Part of a small language model's weights.
Size: 14 layers, 3 heads of 32, MLP 320 SwiGLU, vocabulary 512, 1.86M parameters.
Architecture: RMSNorm before each block, rotary positions, tied embeddings.
Training: 159M tokens, 4838 steps.
Each number is 128 + 32 x the weight over its row's rms, rounded and kept within 0 to 255. Layers, rows and columns count from 0. The size above them is the row's rms in percent of the matrix's.

# layer 7 MLP gate, 320x96, rms 0.213, rows 25-48, columns 0-95
size [ 95  99 105 100 100  91 101  96 104  97 100 110 103  84 114 100 100 102  97  94 102 106  91 108]
[[123  81  95 139 152 178 104 110 125  92 167 128 151 134 120  80 154 153 210 114  93 124 138 150  92 150  48 157 149 145 146 173  81 115 140 119 133 146  92  67  88 131 114 145 155  84 140  88  71 155 139 158  86 142  78 101 165 103 112 125 105 105  70 137 106 120 132 141  94 109 138  39 122  90  80 144 141 123 180 150  61 110  83 147 144 176 152 136 106  95 118 134 138 136  96 146]
 [161 141 121 121 111  93 144 188 131 111  70  80 117 128 111 178 105 113 101 131 141 141 111 167 184  60 127 117 135  59 141  32  91  88  78 124 189 106 146 136 145  90 132  94 113 147 144 149 128  92 144 140 147 115 122  99 114 108  91 164 101 174 114  76 110 134  62 121 164 104 124 114 188 124  94 131  83 120 122 141  84 129 105 149 185 154 102 134 127  75 100 182 134  82 119 150]
 [129 144  54 173 117 172 125 147 113 140  87 170  70  96 176 132 132 136 135 104 157 208 114 148  68  83  98 169 114  86 114 142  85 151 168 118 165 150 101 180 136 186 117  79  87 117 156  94 137 122 119 110 145 130 102  86 151 136 121  96 173 108 120 116  82 115  84  90  58 138 181  98 169 147 146 107 180 115 151 103 107 145  80 142 125 147 108 185 118 125 182 127 127 122 127 118]
 [168 150 160  87 155 147  71 123 110 123 119 129 138 101 149  76 125 160  83 107 148  94 161 125 129 126 186 107 137 127  84 111  96  80 110 175 153  84 102 105 193 110 147 137 142 149 139  95 145 135  89  86 140 140 146 169 153 132 186 137 158 160 119 132 175 112 201 145 135 172 115 125 159 156 121 137 135 126 123 134  71 132 151 140  57 113 160 110 139 123 200 101  69  39 123 187]
 [119 115 130 142 152 158 151 158 130 174 203 159  85 129 154  97  98 202  84 134 126 123 132 126 180 152 127 131 141 146 114 124 141  71 122 144 129 108  70 152 142  99  73 103 126  95 168 142 126 133 115 138  67 115 106 201 182 145 148 130 162 111  66 148 128 170 161 160  99 176 170 141 189  76  89 142 160 149 131 128  90 136 105 117 174 104 103 136 143 117 151 116 166 146 146 221]
 [127 153 123  89  81 139 121 107 171 166 167 139 137 144 108 121 122 143 128 125 145 154 142 144 141 151 188 145 105 169 138 159 130 160 127 173 202 102 132 100 124 117 137  85 106 112  35 152 180 139 147 133  84 158 139 160  70 183 125  89  86 172 157 131 169 162 128 171  47 176 118 139 137  84 152 136 155 124  83 102  78  59 175 126  94 133  99  86 100 120 143 144 124 125 148  89]
 [214 141 129  97 137 130  73 134 183  82  87  88 120  71 109 150  58 105 142  91 117 129 118 147 143 160 125 160 163 106 131  89 148 124 132 131  74  94  93 133 146 133 124 163 167  92 151 145 120 161 153 120 196 169 132  79 150 101 109 102 133  89 115 153 119 130 101 155 188 111  85  68 152 143 113 183 103 136 121 107  89 116 147 102 139 139 196 142 152 130  71 151  68 124  88 167]
 [131 165 199 164  92  54 120 117 196  92 186 139  60 157  77 209 138  57 170 144 168 190 113 136 154 152 153 124 180 136 164  95 113 145 168 107 121 137 124 122 128 132  96 151 127 142 138 129 145 169 130 175  92 130 112 129 154 120 131 140 136 170 112 100 115  87 129 123 110 119 115 143 130 177 169 137 150  90 123 143 117 175 121  74 130 112 109  86 124 146 179 181  87 101 100 118]
 [119  38 122 121 155  91 163  99 120 124  94 166  77  95  71 111 183 120 110 143 140  55 124  67 168 132 175 181 132 132 113 151 172 120 146 158 147 109 148 107 157 122 133 114 144  87  82 167 127 120 141 145 164 110 130  99 115 133 172 159  98  96 155 125 161 176 111 116 118 128 179 127  49 121  59  75 100  79 184 105 140 124 122 123 137 128 116  92 127 104 112 154 108  90 131 184]
 [148 158 108 113 104 101 139 192 104  81 149 198 118  56 133  96 126 121 100 170 121  49 147 180  84 111 133 106 100  70 192 176 124 122 123 105 151  73 171 110 111 128 126  72 139  98  96 115 136 178 144 145 144  97  96  74 152 138 144 146 138 120 163 113 141 109  86 125 129  94 142  82  96 119 124 180 116 165 144  92 190 121 165 148 136  89  69 120 123 125 132 133 105  70 148 108]
 [126 131  71 132 134  48 106 130 124 154 140 130  89 103 130 145 188 228  87 157 132 146  83 106 157 162  98 120 125 155 161 111 174 133 122  64 155 125 119  84 107 122 131 123 180  90 184 144 145 153  98 155 107 146  48 175 148 186 132 143 120 122  80 125 147 142 111 183 106  70  87 146 129  89  64 154  99 113 124 109 101 113  89 124  96 115 147 132  96 129  79 118 140 127 110 137]
 [123 145 135 159 136 125 174  91 202 124 149 147 111 107 166 129  75 166 142 130 131 176 141  90  89 110 122 154 113 154  93 102 111 197 151 111  85 113 107 142 149 124 158 183 163 138 118 147 102 146  87 128  53 102 130 160 134 140  99 133 113  83  86  90 130 133 102  98 146 143 124  94 168 185  78  64 131 186 103 152 106 177 196 131 159 148  87 139 109 184  76 182 133 138 107 113]
 [ 77 126 151 117  71  83 104  91 130 137 128 148  35 132 139  87 107  95 122 153 126 162 128 159 114 122  95 131 146 143 131 150 153 116 143 153 167 136 125 181  99  98 161 157 112 186  85 140 133 194 145 152 154 173 181 160  61 132 145 100 149 172 104 112 136 105 112 185  91  96 114 134 130  98  79 145 126 100 121 127 155  83 200 118  60  97  84 158 136 124 187 109 151 152 162 112]
 [127 157  57 125 154 147 138  62 136 142 177 104  95 108 154 116  72 135  84 173  39 153 118 152 127 174 105 151 123 117 104 181 135 106 131 143 140 127 138  88 151 107 121 119 192 158 159 145 117 160 207 141 119 158  97 117  97 149 172 140 123 141  98 105 161 130 174 118 155 113 172  94  89 106  93  57 112 170 135 110 129 117 133 148 120 156 165 138 139 161 138  34 116 106 166 151]
 [129 193  88 169 163  71 130 115 123 110 157 194 130 172 130 142 100 163 131 105 139 139  99  90 147  63 144 129 136 151 136 126 152 149 137 125 130 193 147  96 123 133 127 120 104 159  96  96 137 145 119 187  43 175 118  85 107 136 161 120 123 123 166 111 186 198  99 114 160 135 143 114 122 103 125 119 172 117 142 104 130 130 161  96 143  71 144  82 137 134  71 143 128 212  81 186]
 [129 121 138 149 142 120 140  75 165  80 138  90 112 125 119 129  73  54 162 117 139 105 130 176  95  71 130 145 147 117 100  97 198 162 107 159 138 169 102 142 160 117  91 119  94 160 171 136 166 116  84 154  79 166 150 207  94 113 143 125 173 128  75 179 126 156  88 148 107 155 101 146  64 151 117  91 140 139 109 160 113 140 124 155 171 117 151 118 147 109 128  74 177 117 192 171]
 [127  96 127 136  89 154 149 157 103  62 100 192  88  74 140  94 126 184 123 119  85 142 126 128 167 171 150 108 131 109 111 151 160 157 134 100 167 106 109 149  92  93 137 169 131 124 136 102 156 149 112 163 171 125 136 146 199 102 123 164 153 144 120  71 162 178 122 161 120 175 182  84 161 121 116 118 101 126 161 152 123  77  79 117 165 139 116  87 141 141 198 104 158  37 109 159]
 [132 132  86 135 167 111  76  71 128  90  61 142 113 113 122  88 114 174 161 152 123 153 102 185 103 107 156 102 194 118 121 141  90 117 122 144 134 175 103  83 109 196 144  94 157 104 121 156  80  96  99 151 129 168 119 136 159 179 139 190 178  94  98 138 125 162  82 177 109 168 130  67 139  60 121 167 135 132 101 124 130 140 154 184 161 138 130 146 109  87 127 164 141 127  73 110]
 [112  82 146 157 135 149 123 125  97 143  86  77 167 160 161 113 189 190 133 133 149  97 163  90 134  73 134 117 113 118 156 179  83  80 146 190 135  80 126 146 184 107 140 148 107 148 178 132 132 145 149 141 130  95 169 112 157 124  97  66 150 104 120 112 139 102 117 143  76  96 144 140 142  75 157 156 136 105  58 119 223  59 145 113 118 121  96 185 135 150 155 113 125 143 144 105]
 [136 149 118 157 142 167 107 145 108 154 117  89 181 144 145 109 144 154 111 136 120 114 135 108 167 207  69  76 124 172 114 154 125  79 136 133 144 137 154 141 117  53 164 146 123 150 136 118 137  76 114 112 105  80 138  65 169  70 130 110 162  76 107 143 106 127 124  47 178 147 134 172  56 127 110 128  85  91  83  97  81 106 141 179 151 112 132  83 143 126  94 121 123  90  86 101]
 [101 171 133  79 150 100 120 125 163 119 170 161 114 198 111 139 150 123  86 147 135 158 166  89 147 135 123  92 150 136  97 122 123  70 104  32 170 167  88 109 140 118 117 174 155 130 146 134 110 132  88 126 110  99 148 165 120  84 125  67  93 174 138  72  84 158 162 153 146  75 166 175 171 150 131 183 103 145 130 188 116  97 128 111 105 134 136 126 139 133 105 199 127 143  82  87]
 [126  75 123  96 125 165 167  96 141 153 123 131 162 117 135  80 128 178 156 126  90 170 151  66 144 122 206 129 106 116 109 128 164 123  77 124 137 154 135  66 121 110 116 154 202 103 110 111 178 149  85 160 131 207 149 132 100 151 134 121 136  99 146  94 128 122 138 116 175 141 122  23 106 126 134 174 157 177 117  71 118 145 123 152 132 146 134  83 189  80 153 106 147 148 145 148]
 [167 168 130 105  96  95 150 119 155 125 172  66 135  65 126 159  84 131  63 116  92 136 123 156 116 121 128  99  91 165  92 187 183 124 141 144 135 185 142 166  83  88 125 133 109 122 109 142  73 149 196 153 110 140 114 114  99  64 150 162 162 107 136 108 122 195 114  97  80 129 139  72 104 139 112  83 132 113  88 110 173 123  85  55 150 149 138 173 148 133 142 105 135 113 127  84]
 [103 140 104 143  87 129 173 171 116 176 108 177  97 112 137 118 176 141 120  95 157 109 115 175 139 121 120 133 128 115 149 127  78 140 147 171 112 113 159 140 119 223 161 153  66 171 139 146 161 144  53  95 131 137 118  90 173 137 165 133 176 142 142 122 109 139  68 142 197 139 136 120 172 132 156  79 131 158 133 146 122 178 146 166 101 101  75 130 203  92 116 141 115  64 118  89]]
# layer 7 MLP up, 320x96, rms 0.197, rows 25-48, columns 0-95
size [ 93 103  99 102  98  93 107 101  97  96 105 107  96  92 106 101 105 101 100 102  98 108  98  94]
[[171 130 152  82 166  53 173 143  81 145 106  99 114 100 107 169 117 101 124 129  73 110  79 131 168 113 150 168 107 152 146 143 110 224  68 159 104 108 118 100 102 138 102 107 107 134 139 146 137 153 154 192 148 120 129 106 157 113  99 164  65 141  96  84 122 150 180 125 182 127 165 118 139 108 116 129 162 115 150  85 166  47 144 164  98 101  82 121 115 133  77 142 124  94 140 110]
 [115 129  57  93 139 153  77 192 160 138 146 142 101 137 154  97 103 108 106 120 134 135 139 146 157 162 128 145 108 134 102 155 187 187 194 151 104 157 159 109  64 168  85 111 149 104 167 193 124 136 130 153 156 150  80 150 148 132 129 133 119  54  99 156 184 153 144 103 134 123 107 176 160 167 124  93 156 170 165 121 109  82 155  91 126 124 127 141 191 149 142  66  68 140 150 124]
 [ 85 103 126 116  96 103 102  82 148 128 133 158 114 128 136 147 132 206 129 180 167 117 104 181 100 124 150 134  67 183 151 112 120 146 123 131 112 117 143 152 158 123  96 113 153 138  97 107 180 116 116 204 193 111 179 173  53 160 221 114 152 120 118 106 151 101 117 135 143 135 114 127 101 139 117 149 185 110 136 184 114 102  95 118 166 179 113 159 113 153 136  82  71  89 160 128]
 [172 135 153 136 142  86 129 162 119 147 117 174 107  93 140 116 124 165 121 133 196 114 173 114 161 109  98  87  71  93 100 131 164 119 105 136 106 113  66 153 148 137 114 228 129 166  65 105 138 183  63  67 137  95 117 140 152 124  41 103 152 127 123 131  92 130 112 143  85 172 165 130  68 165 137 167 138 134 135 129  97  95 101 148  86 154 137 145 119 121 161 165 150  92 118 136]
 [142 171 107 122 108 139 125  54 129  79 131 169 132 161 158 187 101 142 146 142 118 142 117 123 119 122 101 111 110  70 125  79  91  99 129 167  38 130 119 128 148 158  92 134 120 140 145 152  96 209 124 128 126 104 135 116 105 221 130 103 122 110  68 140 140  98 144 101  95 150  58 113 162 104 182 139 143 132  97 102 107 157 107  93 164  97  82 173 143 123 192  74 100 125 112 129]
 [184 104 123 162 120 104 138 166 156  95 129  96 153 119 161 190 122 114 116 177 154 125 110 121 152 160 132 123 147  69 155 113  71 148 110 143 130 112 154 103 102  99  41 124 123 154 167 120  91 165  99 150  99 111 137 116 130 170 120 131 228 140 123 150 174 141 143  87 134  83  83  73 114 113  88 124 141 204 147 131 109 160  80 173 180 151 196 123 125 138 159  82 103 124 111 115]
 [121 101 103 166 126  74 135 161  63 170  97 152 117 102  91 108 112 138 135 173 156 110 121 132 115 155 182 117 159 155 113  79 187 151 161 151  99 147 121  91 181 137  94  60 188 188 148 116  74 118 195  99  97 151 102 120 114 116 105 107 121 100 105  84 143 110 100 172 141 169 124 139 104  89 157  55 155 114 136 181 150 117  91 116 170 126 173 115  97 131 135 169 102 168 109 159]
 [150 130 105 128 123 144 169 117 185 134  97 129 110 174 162  78 102 155 122 136 114 172 145 147 152 129  95 145  90  55  68  93  93 111  59 106 140 103  73  98 140 100 101  82  70 127 156  88  91 133 114 137 205 133 128  99  74 106 125 118 103 147 107 158 107 157 155 144 160 162  90 125 148 103 131 130 149 108  82  97 201 110 129 117 128 123 100 104  63 160  67 148 161 136 159  80]
 [127 141 115 111 144 105 125 104 118 122  60 138 124 130  61  85 155 120 113 117 127 142 149 101 145 132  81 133 123 108 106 125 146 115 132  67 158 119 210 171 165  88  98 148 133 109 139 121 129 142  96  96 126 158 107 162 139 194 108 131  95 116 101  50 133  99 161 130 192 109 107 168 135 120 164  87 113 136 117 189 150 127 171 192  89 246 126 119  84 157 154 117 155  99 133 121]
 [ 61  61 148 143 116 155 161  98 127 107 175  98  86  99 155 114 110 181 129 118  94  89 164 146 156 164 175 165 147  85 102 167 139 119  44 122 120 136 124 123 169 101 131  47 184 136 128 122 145 122 168  95 111 167 143 128 119  92 156 116 124 155 106 177  93 146  71 138 127  81 122 123 148 142 183 158 134  94 123  95 164 113 152 139 127 105 110  95  82  85 112  79 120 102  91 187]
 [107 137 113 127  94 108 173 224  73 136 132 145 151 107 155 153 154 122 143 182 146 114 132 161 171 123  51 136 151  81 122 156 117 156 130 134 128 142 101  99 215 166 179  77 117 146 124 139 142  84  96 164 132 150 143 163 143 154 140  89 190  52 154 138  97 114 154  97 122 115 126  80 142 179 134 118 129 141 134 164 107  96 119 146 131  92 138  83 127 141 121 115 214 175 126 117]
 [105 150 131 147 127 150 111 183 117 109 163 186  59 163 123 117  82 115 110 153 119 171 110 198 141 117  93 158 142 101 104  93  90 141 116 151 138 168 136  92 110  92  66 116 120 121 126 147 163  94 132 183 169 136 111 121 132 147 131 125 174 152 130 158  95 109  96 171 136 103 121 175  99 135  81 158 125 156  99 122  93 237 147 134 148 104 138  52 173 162  84 109 163 140 130 186]
 [156  98 132 118 109 170 162 138 104 137 122 105  88 159  72 180 106 115 154 188 122  77  81  89 139 135  86 171 164 135  94  97 107 100 110 107 150 152 113 128 116  85  76  73 162  96  97 142 159 149  87 192 134 129 107 152 127 129  68 126 147  21 119 118  66 137 142 145 134 146 130 140 115 190 147 147 165 103 161  83 170 131 149 137 115 110 126 137 162  84 138 172 120 139  67 120]
 [147  83 139 162 140  92 176 120  85 153 112 172  90  91 113 142 134 121 133 122 151  97 110 138 140 162  98  74  82 121 151  95 116 111 147 135 141 170 109 143 139 211 113 152 100 131  79 138  83 151  89 140 114 120 145  95 150 159 118 154 213  79  96 158 143  87 202 117 157 101 120 123 153 147  90 178 111 115 131 139 137 140  83 187 109  85 137 136 162 186 110 141  97  50  70 118]
 [108 111 152 150 149 126 167 151  79 167 144 101 130  93 126  45 114  47  82 147 125 157 117 168 103 107 157 167 138 118 183 147 165 135  88 145 146 134 156  70 113 106 182  98 164 165 208 199  78 142 116 144 147  72 121 128 118 124 142 130 107 165  92 133 125 109 146 120 113 119 122  93 142 160  85 111 132 149 131 113 193 103  72 168 125  90 178 119 144 159 140 129 128 124  88  74]
 [102 109 156 107  81 230 119  97  90 110 145  74  82 120 136 102 128 137 129 121 129 141 201 118  98 152 163  90 123 164 140 119 170 157 168 126 119 141 149 143 182 117 159 129 155 116 131 147 153 133 179 115 192 114 144  99 134 170 139 139 135 117 164 161 108  65 116 165 151  70 154 122 127 141  90 147 159 106 148 123  70 143 145 203  45 116  80 172 106 106 117  93 103 114  92 128]
 [164 135 174 148 110  93 164  71 134 161 147  52 116 141  73 160 176  83 101  91 158 170  99 118 159 150 172 150 172 143 119 116 165  97 140  93 106 122  86 102 109 140  60  97  96 131  91 168 143  81 140 133 102 134 101 156  93 120 109 100 177 124 175 123 139 104 152  92  77 147 125 145 119 186  92 123  75 158 124  66 101 139 104  97 161 138 155 131 130 162  95  79 109 175  93 156]
 [108 120 138 163 168 114  86 134 153 116 149 128 153 105  85 136  50 131 110 146 108 149 129 118 126  73 131 104 124  93 172  69 217 130  52 146 189 132 155 132  86 138 140 121  75 130 127 160 109 110 143 140 125 111 150 134 155 207 152  73 186  99 134 162 185 133 110 120 119 124  89 134 151 119 135 201 138 123 152 129 135 124 118 137 111 140 174 156 129 117  86 107  76 202  81 141]
 [143 105 100 136  93 193  58 147 101 120 136 121 124 160 131 131 141 185 131 173 128 155 162 171 127 149 124 127 119 105 168 147 128 108  93 102 218 148 139 128  93  88 131 122  81 149 114 124  92  85  78 118 137 110 124 185 152 123 110 105  57 121 124 151  68 169 127  89 128 145 105 132 170 137 155 171 146 138 121 210  97  50 101 116 164 159  92 170 108 114 165 137 180 128 155 153]
 [126 125 186 121 123 112 167 145 171 136 137 126 101 133 127 162 146 144 132 115 142 141 136 108 140 100 202 122  96 178 156 131 153 134 136 125 108 159 122 148  77 157 133 146 107 137 138 132 147 106 140 220  50 100 142 192  57 124  98  88 134 179 142 144  92 164 150 171  46 187 148 111 132 129 113 167 113 186 162 101 181 120 112  60 174 171 115 121 104 154 151 156 138 112 116 115]
 [ 92 135 121 139  82 123  90  45 101 151 113 153 129 135  71 136 130 116  89 181 121  54  97 139 105  95  64 140 149  77  82 158 131  83  67  90 172 185 119 128 124 135  94 143 119  82 166 138 127 108 159 171 149 182 119  74 124  70 152 133 140 122 137 145  97 127 129 124  94 104 132 145 101 103 122  29 111 127 129 116 180 109 120 107 107 164 135 112 138 177 106 152 125 147 114 166]
 [162 174  86 145  99 120 176  77 136 113 132 171 109 107 123 112 127 125  97 132  86 168  88 111 166  91 106 127  81 117 118  57 163 100 138 125 145 164 143 150 221  93 152 116  95 154 102 133 143 125 112 178 149  88 128 165 117 201 144 144  68 217 114 138 140 133 101 115 120 133 169 120 115  63 118 126 181  92  99  98 167 131 142 148  87  87 162 122 157 151 167  81 128 137 144 146]
 [104  38 131 127  69 127 166 116 129 120 146 108 172 127 145 128 152 103 154 166 123 102 127 127 131  97 154 181 143 126 201 139 111 117 122 137 152 127 143 153 111 129  60 116 150 158 153 154 169  92 139  60 154 100 127  98 165 108 165  61 101 116  81 131 145  64 107  83 144 183 124 201 138 156 119 179  65 146 123  89 134 143 198 135 154  99 155 119 150 140 150 122 129 143 139 183]
 [108 176 184 167 120  74  78 107 105 158  76  40 130 139 127 149 130 169  84 178 171 104 117 159 108 132 118 131 105 105 115 123  92 184 145 167  82 162 128 180 181 128 139  52 108 169 107 121 117 119  95 121 117 106 118  98 142 154 124 121 143 130 164  95 144 141 209 147 133  67 146 108 137 131 147 159 122 126 164 180 169  98 143 116 146 142 175 144 150 134 163 179  98 103 114  83]]
# layer 7 MLP down (transposed), 320x96, rms 0.191, rows 25-48, columns 0-95
size [100 100 102  97 104  86  94  96  98  94 101 110  94  94 103  98 100 100 106  94 102 102  96 100]
[[ 85 129  96  95 155 168 119 151 113 184  94 136  82 143 123 122 163 181 145  51 114 172 154 164 135 111 173 115 123 162 103 128 138 135  57 136 177 125 107 126 111 171 134 194  81 116 143 152 136 117 118  79 149  89 112 127 125 141 103 122  69 133 161  81 179 151 103 179 121 127 132 134 101 123 122 164  85  91 141 121 191  85 145  80 205 102 152 124 167  86 136 112 111 137 131  67]
 [117 110 146 124 165 165 103 155 105 144  84 137 179 164 126 108  98 131 120 148 105  94 122  77 155  91 100 143 145 143 147  91  84 115  75  72 217 159 130  47 158  93 144 152 140 175  80 146 123 102  95 123 119 149 148 118 135  99 149 172  89 108 151 161 137 125 122 206  57 117 116 153 114 109 119 127  93  89 113 133  98 162 129  77 168  72 126 154  96  87  74 123 177 127 122 140]
 [115 130 181 111 142  86 130 108 116 144 106 144 116 106  95 119  70 111 129 107 122 142 157 108 146 137 177  88 183 112  70 132 104 125 199 115  91 126 135 117 116 119  83 117 125 105  56 141 117 149 126  58  99 104 117  96  69  73  83 198 107 100 123 155 109 158 110 100 108  62 150 168 161 165 121 104 103 138 113 155  36 114 127 124 171 135 109 108 183 140  93 165 128  86 107 103]
 [143 116 139  49 137 153 111 145 106 207 110  98 165 108 156 178 127 127 111  98 102 112 141  98  81  94 115 140 201 132 140 126 111 125 140 108 107  82 114 122 127 159 156 118 129  41 115 141 125 147 206 142 168 128  72  90 167 142 182 142  95 136 144  88 105 125 116 163 138 133 105 124 167  95  74 131 104  91 146  98 145 190 166 134 109 142  97  82 124 158 167 126 158  98 173  63]
 [130 133  86 131 114  81 198 129 121 144 170 112 124 156 151 120 109 150  76 180 170 162 111  91 121 182 175  63 102  96 133 120  80  80 170 158 199 130 145 121 101  66 110  65 124 142 132 138 103 109 176 105 149 114  98 146 116 133 126  88 122 145  44 121 122 139 177 177 147 123 147 145 157 129 112 140 136 117  40  77  65 141 126  89 117 131 126 108 128 104 126 127 133 131  91 159]
 [111 113 137 149 150 149 174 100 132 108  93 139  98  94 176 165 109 140 129 124 131 173 168  78  98 117 155  54 144 116 180 104 143 101 187  89 151 116 138  92 115  85 114  90 175 105 151 150 140 145 176 100 169 135 164 100 117  73 136 125 152 120 207 136 143  57 125 183 125 113 167 141  94  65 123  75 145 178 146 163 146 155  96 177 128 116 115 172 145 133  86  95  95 106 164 145]
 [136  99 122 123  96 110  86 157 167 100 116  56 163  98 164 106 139 126 133  96  88 112 127 160 151 174  61 110 175 127 120 123  62 120  82  61  87 113 132 100 129 104 162 113 153 105 149 158 185 137  71 150 152  89 158 175  92 105 123  60 132  93 157 149  98 118 106 114 142  68 147  57  95 170 126 122 111 110 161 118 118 188 146 170  94 138 141 154 129  98 142 125 147 144  69 138]
 [129 133 113 203  88  64 140 118 117 114  74  64  63 101 239 151  46 149 117 124 107 125 172 124 152 142 144 109 169 102 161  87 122  91 140  94 164 105 104 126 114 142 124 111 119  81 123 126  90 117 160 167 125 136 100 122 146 150 142  75 153 141 121 123  95 175 147 122  64 105 101 164 146 127 174 137 124 190 179 107 129 133  80 137 126  84 134 117 127 155 132 140 137 109 132 168]
 [ 83 109  75 131 155  79 113 148 103 134 118 153  70 154 181 116 132  66 159 161 153 149 106 142 129 144 138 108 173 160 137  98 166 137 125 145 171 139 127 118 143  85  74 145 108 180 124 125  98 149 113 141 136 124 106 148  83 140 159 159 168  77 180 218 173 122 121 122  57 166 118 113 127 114  79 164 210  93  82 121 112  85 153 110 125 155 168  97  70 101 126 136 110 152 117 118]
 [103 168 160 125 124  63 133 113  89 118 153 100 150 139 138 147 128 191  88 177 152  98  99 161 125  92 156 109 142 179 111 134 150 149 210 160 119 154  63  97 129 137 151  74  92  87 163 132  74 115  98 164 102 108 108 101  91 155 142 119 132  98  65 141 190 159 147 117 160 153 127 161 111 133 191 171  90  74 136  94 125 189 151  87 128 137 139 156 114  98 164 148 101 132 137 173]
 [ 89 114 131 167 112 112 161 214 118 154 167 147 201 140 107  56 126 115 118 123 164 110 161 154 119 119 158 159 129 105 112 201 123 145 119 150 142 159 145 119 171  97 178  78 124 101  72 143 149 139 150 119 137 124 140 202 115 128 151 165 112 154 140 183 107 110  51 139 147 121 120 148 116 128 150 159 135  88 135 140 157  97 162 167 137 107 151 130 176 213 107 116 153 188 164 155]
 [192 119  96 150 116 140 142 177 112 128 136 180 120 116  94 104 115 109 151 144 113 159 107  94 133 115 150  79 145 153 170 166  77  99 176 151  61  96 160 143 170 103 184 127 101 153 197  96 169 157 122 144 112 147 128 154 146 101 158 125 151 119  93 122 133 127 110 139 123 137 135  73 114 152  89 180 161 137 126 122 117  90 167 205 131 153 126 111 102  95 160 134 162 117 194 237]
 [110 108  98 106 126 111 100  43 126 129 180  88 169 127 128 146 133 149 137  38 118  67 169 145 134 117  97 163 138 168  82 168 118  92 156 127 126 133  81 159 170 118 106 144 121 135 127 167 193 159 152 118  88 152 121  64 171 140 103 116  84 137 117  70 151 117 129  99 110 109 111 188  95 165 133 133  47 137 152 124 145 147  92 159 150 155 113  88 119 138  81 150  78  96 148 158]
 [171 150 109 143 151 127 159 123 137  73  96 125 117 174 173 114 143 133 130 102 101 187 116 129 128  83 133 181 146  94 148 168 201  82  76 151  86 153  97 123 129 113  45  79 108 145 107  98 143 175 125  92  76 133 136 133 126  79 188 123  76 140 135 131 129  72 146  99 145 174 127 165 136  95  99  92 109 180 130 121 114 105 130 121  71 154 135 113 118 144 103  83 109 189 177 171]
 [159 145 144 114 116 150 145 146 131 112 108  41 132 150  60 133 115 164  79  83  90 117 154 164 150 175 121 160 185 137 191 171 121 151 168 130 127 156  90 154 187 100 122 119 134 126 121 132 147 118 164 146 113  55 125  95 122 105 151 122  32 153 104 106  85 103 160 144 117 132  86  89 122 156  81 106 146 142 173 160 132 137 110 138 109 151 101 127  90 114  58 166  83 107  86 149]
 [ 85 127 104 123 113 145  79  66 112 188  75 100 159 156 133 152  69 165 145 159  63 116 122 136 115 122 202 180 170 147 114 166 123 167 172 141 147 135 143 181 116 161 157  93 108  89 192 113 112 124 167 134 165 109 131 132  93  97 174  74 158 174 117 131  97  47  93 136 139 129 159 126 135 149 128 105 131  89 112 139  67  80 136 146 144 152  95 157 113 157 102 165 126 124 156 114]
 [167 123 104 104 114 224 120 151  52 103 129 125 124  78 175  82 130 166 154 173  92  91 133 111 123 132 146 181  97 142 128 223 138 184 139 166 122  94  98 173 164 152 141 142  99  85 136 101  98 144  71 148 118 133 136 109 110 108 114 129  80 100 167 111 153 155 153  91  86  43 126 127 137  87  88 122 144  76 141 164 127 114 114 120 121 124 137  91 110  94 128  87 150 145 135 119]
 [ 49 156 160 149 107 177 109  77 145 178  45 134 128 129 135 150 123  94 104 135 167 146  91 124  55 108 106 156 173 138 134 139  87  99 209  88 173 117 127 144 164 154 156 149  83 107 151  91 108 149 141 116  97 131 130  99 130 115 161 134  87  81  85 104  69 149 118 108 141 143 115 123 118 196 128  87  93 154 154  85 139 165 135  95 128 141 111 113 113 150 128 192 154  76 116 159]
 [117 121  91 185 129 134 183  99 188 103 130  94  71 116 146 140 137  92 121 141 130 146 141  97 112 153 103 124 138 142 159 110 146 157 104 127  86 166 182 124 135 155 165 172 147 139 173  91  92  91 125 101 125 114 149 122 190 113 153 101  88 147 119 186  34 186 140 166 161 122 135  44 100 139 187 121 183  96 123 148 132 118 129 108 181  98 173 155  84 116 122 132 171 126  99 104]
 [116 106 118 156 133 140  82  77 107 141  84 136 158 143  89  82 119 146 136 192  99  86 117  91 118 154  84 149  95 132  77 105 127 123  81 184 173 131 101  95 129 117 140 189 139  93 164 107 142 141  92 147 116 141 104 121 127  77 194 129 127  92 134 116 196 103  80 137 144  75 115 164  65 126 131 183 162 154 182 195  90 102 122 117 132 163  93  74 155 153 162 116 135 111 166 142]
 [150 100 108 117 180  85 147 125 117 134 152 226  93 132 102 108 171 127 133 113 119 143 126  37 123  66 102 114 135 121 147 106 121 124 142 101 125 184 108  99  88  80 118 164 155 108 179 111 139  97  89 104 149 109  86 134 170  38 118 119 116 106 143 138 155 149 136 135 148 152 148 186 126 120 149 118 165 149 109 141 104  78  82 158 123 103 169 119 129 121 162 195  60 123  78 102]
 [124 153  78 125 139  76 119 149  97  42 157 114 133 174 100 101 149 171 155 140  96 110 154 146  49 131 152 120 170 134  82 115 162 135  80 152 122 127 118  99 116 100 122 149 121 146  88 138 160 145  93  76 116 182 110  92 131  78 101 153 121  90 134 158 205  99 159  76 184  90 133 111 138 170 156 119 116 142 139 109 132 170  69 114 155  83 109  57 132 105 169 171 136 140 134 106]
 [144 143 152 167 111  51 120 128 140 146 153  92 112 115  85 157 142 104 129 112 115 116  60 155 106 137  78  70  94 132 114 126 189 160 150  89 153 182 111 134 135 115 143 123  51 133  96 145 117 148  49 151 187 164 143 131 128 147 100 158 132 106  77 139 128 175 177 105  96 130 185  92 115 138 127 167 135 197 138  91  56 111 116 135 135 127 150 148 119 113 157  95 106 168 103 181]
 [100 122 168  75 110 164 122 119 133  70 131  64 134 156 105 115 101 124 116 106 104 123 176  78 109  75  91 144 155  93  95 109 183  73 147 100 123  89 124 116 101 179 129 112 139 145 192 157 109 144  68 182 109 131 107 146 103 151 125 114  89 144 138 119  78 132 107 152  50 104 102  85 161 119 119 173 153 133 129 152  92 142 100 172 177 151 140  83  40 136 110  92 134 158 102 106]]